python train.py --num_hidden_layers=15 --hidden_size=64 --num_attention_heads=2 --num_key_value_heads=1 --head_dim=32 --intermediate_size=256 --vocab_size=1806 --hidden_act="swiglu" --norm="rmsnorm" --norm_place="pre" --norm_eps=1e-06 --positions="rope" --rope_theta=10000.0 --rope_fraction=1.0 --qk_norm=true --attn_scale=0.345 --bias="all" --tie_word_embeddings=false --parallel_block=true --extras=["capped logits"] --init="uniform" --init_std_qkv=0.0616 --init_std_o=0.0616 --init_std_up=0.0616 --init_std_down=0.0 --optimizer="muon_variant" --learning_rate=0.0118 --lr_mult_down=1.5 --beta1=0.95 --lr_head=0.00939 --warmup_steps=0 --schedule="wsd" --decay_fraction=0.917 --decay_shape="linear" --final_lr_fraction=0.0 --batch_tokens=16384 --max_seq_len=512 --doc_mask=true --train_tokens=155200000 --max_steps=9473 --dataset="wikipedia_en"
Each number is 128 + 24 x the weight over its row's rms, rounded and kept within 0 to 255. Layers, rows and columns count from 0. The size above them is the row's rms in percent of the matrix's.

# layer 7 MLP up, 256x64, rms 0.415, rows 192-255, columns 32-63
size [100 106  97  91  93 100  99  94 100  97 102 103 107 101 102 103 116 105 102 100 113 100  92  97  90  96  97 115 100 102  99  95  99  88  98 114 102  89 100  96  98 107  97 103 104 111 102  96 109  95 102 101  91  97 106  92  89 102 108  89 100 104 101  83]
[[145  87  81 142  94 199 129 142 134 124 107 146 147 135 150 114 136 139 132 167 132 167 137 115 120 124 125 156  86 139 107 146]
 [161 110 121 145 120 137 123 112 146 134  87 138 134 114  99 107  98 135 168 104 111 124 134 122 131 170 118 109 124  63 126 152]
 [137  99 116 144 161 100 143 122 171 138 114 121 113 174 129 127  75 165 110 113 143 136 140 105 169  88 164 138 113 110 170 100]
 [159 112 145 132  98 112 104 124 113  70 105 108 147  98 143 152 117 149 149 133 121 170 136 155 107 189 135 171 103 107  97 114]
 [150 149  81 119  94 178 111 147 128 159 104 146 141 128 170 104  99 107 135 122 156 127  92 143 162 129 110  95  94 158 127 136]
 [117 130 146 106 143 106 115 104 115 112 118 147 130  82 129 115 111 134 108 141 186 146 145 158 117 113 137 117 126 158  80 156]
 [145 127 129  98 122  81 182 186  82 128 148  91 124  83 134 108 114 129 132  87 139 170 153 153 113 132 139 151 122 121 107 141]
 [143 121 109 155 107 132 111 153 148 111 135  79  93 117 133  92 144 133 124 127 134 137  86 141 104 136 152 101 152 120 149 119]
 [134  89 148 141 134 171 103 136 181 157 149 116 150 129 101 137 147 127  85 116  97 108 113 117 120  93 101 163 170 110 130 145]
 [136  84 113 143 133 144 155 128 141 127 137 117 124 117 122  81 131 116 122  89 137 102 125 155 144 137 104 135 177 160 115 152]
 [126 123 152 128 172  89 119 120 136 125 139 125 158 143 114 120 153 109 129 158 100 133 123 140 108 124 122 164 160 180 120 166]
 [123 158 152 142 122 124 145 131 181 120 131 137 124 106 142  92 112 129 106 108 124 112 107 148 145 148  81 149  79 157 128  99]
 [135 169 110 165 106 112 135 132 151 132 117 146 177 119 135  87 144 107 173 103 108 152 100 103 104 114  88 123 138 159 154 101]
 [144 119 113  91 100 121 161 146 131 135 138 129 144 128 125 207 151 137 125 130 163 131 103 100 101 147 144 126 122 123 116 151]
 [108 162 131  86 108 169 115 125 155  85 149 171 128 134 167 121 122 110  76 163 117 130 136 151 157 149 133 126 123 133  92 121]
 [168 134  94  98 132 122 117 137 137  99 120 117 137 165 135 158 120 148  91 115 104 166 171 117 102 121 133 124 130 125 168  91]
 [123  89 157 152 141 148 135 194  86 124 123 122 108 154 128 162 178 150 113 125 135 157 120 142 131 148 159 152 145  80 144 123]
 [151 118  85 117 119 128 153 106 161 106 123 146  95 152 124 118 149 150 141 111 107 123 155 132 157 117  96 131 157 122  92 165]
 [148 127 152 133  92 102 117 137 140  67 125 127 135 102 165 113 108 123 148 135 133 143  92 175 136 106 118 158  87 103 166 129]
 [ 81 126 115 156 151 132 105  96 125 102  99 141 125 106 124 133 109 155 115 159 173 108 115 131 105 143  53 107 130 119  88 115]
 [108  85 125 122 147 104 131 147 100 165 121  95 105 143 115 106 114 126 112 132 149 120  86  90 146 140 108 122 135 127 146  88]
 [144 160 149  95 126 119 151 145  98 109 115 110 131 133 127 176 101 148 117 142 145 124 121 121 124 147  81  85 118 102 144 131]
 [119 118 165 115 126 128 133 137 102 108 110 109  83 101 126 111 156 113  83 119  91  86 140 126 136 175 147  85 141 146 142 161]
 [119 137  98 131 137 110 164  87 150 133 120 135 153 126 153  98 149 129 144 148 111 111 142 119 161 120 109 141 107  67 164 138]
 [ 82 126 136 142 101 154 180 124 143 113 127 166 138 137 112 145 134 153 141 169  98  88 137 162 153 104 135 144 150 146 143 105]
 [112 141 113 138 172 133 112 123 134 135 144 125 148 115 128 130 142 100 117 109 160 114 113 155  45 119  94  93 127 119  76 146]
 [142 153 113 135 129 155 134 113 112 129 183 142 125 104 112 164 162 120 109 103 111 134 100 136 149 106 168 115 158 176  78 131]
 [ 78 104 138  98 114  95 144 173 122  94 131 137 133 121 117 154 141 112 143 167 125 133 172 160 151 117 139 116 122  93 147 142]
 [ 67 144 128 110 155 127 115 133 111 133 116 163 119 116 154 105 114 138 119 143 131 103 115 136 170 126 126 123  86 135 148 137]
 [113 132 121 128 144 143 127 100 129 167 151 114 118 142 137 118 153 132 150 122 184 104 147 125 143 105 146 140  99 155 145  79]
 [153 128 163 102  99 111 122 150 129 145 135 140 118 131 103 138 117 108  85 139  86 129 100 124 169 114 181 110 132 167 123 136]
 [115 186 104 136 156 120 115  99 122 123 118 147 115 144 142 142 128 151 120 156 138  88  84 128 126  92 119 126 129 146 120 120]
 [133 128 150 132 153 137 128 156 131 112 124 137  95  92 159 128 144 153 149 181 127 179 141 152 147 149 157 158 148 114 117 186]
 [133 159 152 116 132 141 167 127 101 150 133 135 115 121 126 159 118 160 119 162 112 126 114 162 158 108 142 115 139 130  86 153]
 [114 157 166 133 101 118 144 127 160 139 136 116 101 123 109 114  64 119 114  87 129 114  72 120 137 162 147 131 138 157  88 129]
 [123 169  92  92 135 140 113 120 107 162 146 103 120 110 108 152 112  98 147 106 116 102 128 162 144 100 116 134  92 147 109 114]
 [131 132 142 155  97 165 102 115  95 118 138  91 160 142 126 154 118  80 153 110 108  96 107 112 136  89 123 122 155  99 112 124]
 [117 117 162 142 119 128  93 137 143 134 132 180 109 125 108 161 130 117 111 105 110 152 111 105 160  95  91 112 162 139  96 143]
 [112 149 161 103  75 142 142 142 107 119 178 128 103  94 110 117 133 172 168 137  92 150 104 144 106 102 117  97 136 105 134 139]
 [136 122 148 107 146 136 177 149 125  79 154 132 141 140 150 119 166 143  98 117 127 100 165  96 148 156 152 117 136 168 101 116]
 [126 112 127 154 144 110 127 128 160 154  83  90 128 106 101  64 132 117 124  98  80 160 128 134 131  94 150 123 104 118 147 111]
 [121 122 135 149 165 124  84 136 130  88 123 109 160 165 102 119 121 143 132 170 149  90 155 155 124 128 115 109 132 196 122 125]
 [100 106 138 123 139 134 161 122 114 167 129 128 158 157 108 139 103 123 114 130 145 103 124 157 138 124  79 137  91 123  68 170]
 [138 137 118 130 170 134 137  88 151 152 168  90  98 124 129 141 168 109 112 170 111 117 126  87  97 151 118 155 147 135 106 122]
 [152 149 138 121 133 129 121 117 173 116 155 133  61 117 139  96 132 147 129 150 169 120 137 130 124 150 108 125 165 100 138 132]
 [103 165 121 133  91 136 176  99 126 143 114 138 154 159 152 113 154 148 140 140 113 145 156  91 110 120 127 135 127 145 140 146]
 [113 131 142  87 124 139 141  95 120 134 126 161 129 134 113  98  72 129 169 157 128 142 128 162 129 125 109 116 138 133 119 130]
 [153 116 123 108 133 127 130 133 130  79 142 148 104 141 135 110  91 126 130 133  99 154 160 133 122 133 102 153 120 111 113 173]
 [148  97 108  98 112 108  83 122 126 159 120 116 120 148  82  93  68 142 161 126 161 138 106 130 102 172 116 160 109 107 122 139]
 [129 139 137 109 133 120 118 129 164 127 141  73 126 108 130 108  99  83 117 126 116 186  77  95 118 142 139 176  85 134 112 110]
 [124 161  98 166 107 114 163 143 131 168 154 147 138 125 135 129 143 153 146 174 125 153 120 104 119 166 164 126 121 141 125  88]
 [ 98 157 135 150  74 135 106 117 178 139 105 112 164 143 119 126 149 136 179  70 137  91 120 147 130 134 104 131 126 156 158 135]
 [104 127 119 134 181 137 136 122 127 147 183 137 115 129 147 126 141 108 128 143 135 158 117  95 114 144 116 152 156 167 105 129]
 [102 114 127 110 101 137 158 160 154 137 141 123 119 121 115  73  98 118 150 114 146 116 100 134  89 139 102 141 121 105 171 129]
 [156 141 173 111 165 161  81 116 128 114 131 169 156 118  99 132 159 106 122 121 108 112 119  96 157 107 121 151 104 128 124 133]
 [135 105 105 104 190 109  78 145 127 122 131 133 108 116 177 137 109 160 129  95 123 125 129 171 111 143  81 135 140 115 153 144]
 [155 126 135 116 120  83 112 106 149  85 110 103 138 132 160 107 138 129 118 171  73 136 154 118 129 108 135 120 138 127  98 147]
 [131 137 143 145  88  92 164 113 130 159 122 143 121 153  84 102 158 153 124 154 143  86 168 128 140 141  89 106 117 104 106 136]
 [160 151 168 124 156 168 163 146 145 151  87 139 144 123  85 134 166  76 173 159 139 153 118 128 144 125 116 123 144 130 111 113]
 [130 156 160 161  70 129 169 145 116 140 118 150 134 127  96 153 104 157 130 172  91 170 128 101 130 133 173 141  92  94 125 103]
 [158 106 117 159 104 128 120 136 116 142 145 118  98 166 133  92 164 154 138 115 101 149 143 136  79 157 144 106 109 138 136 115]
 [182 129 136 160 114 125 124 160 173 116 111 175 134 127 109 162 146 116 130 129 143 167 112  98 128 174 116 108 124 129 159 121]
 [132 149  81 109  97 102 171 163 101 110 109 164  91 143 121 140 103 158 136  97  73  84 167 139 136 142 115 141  86 108 111 132]
 [ 96 127  99 133 117 179  90 131 101  96 112 124 113 155 121  81 125 147 139 108 123 142 140 118  96 132  89 104 140 130 107 140]]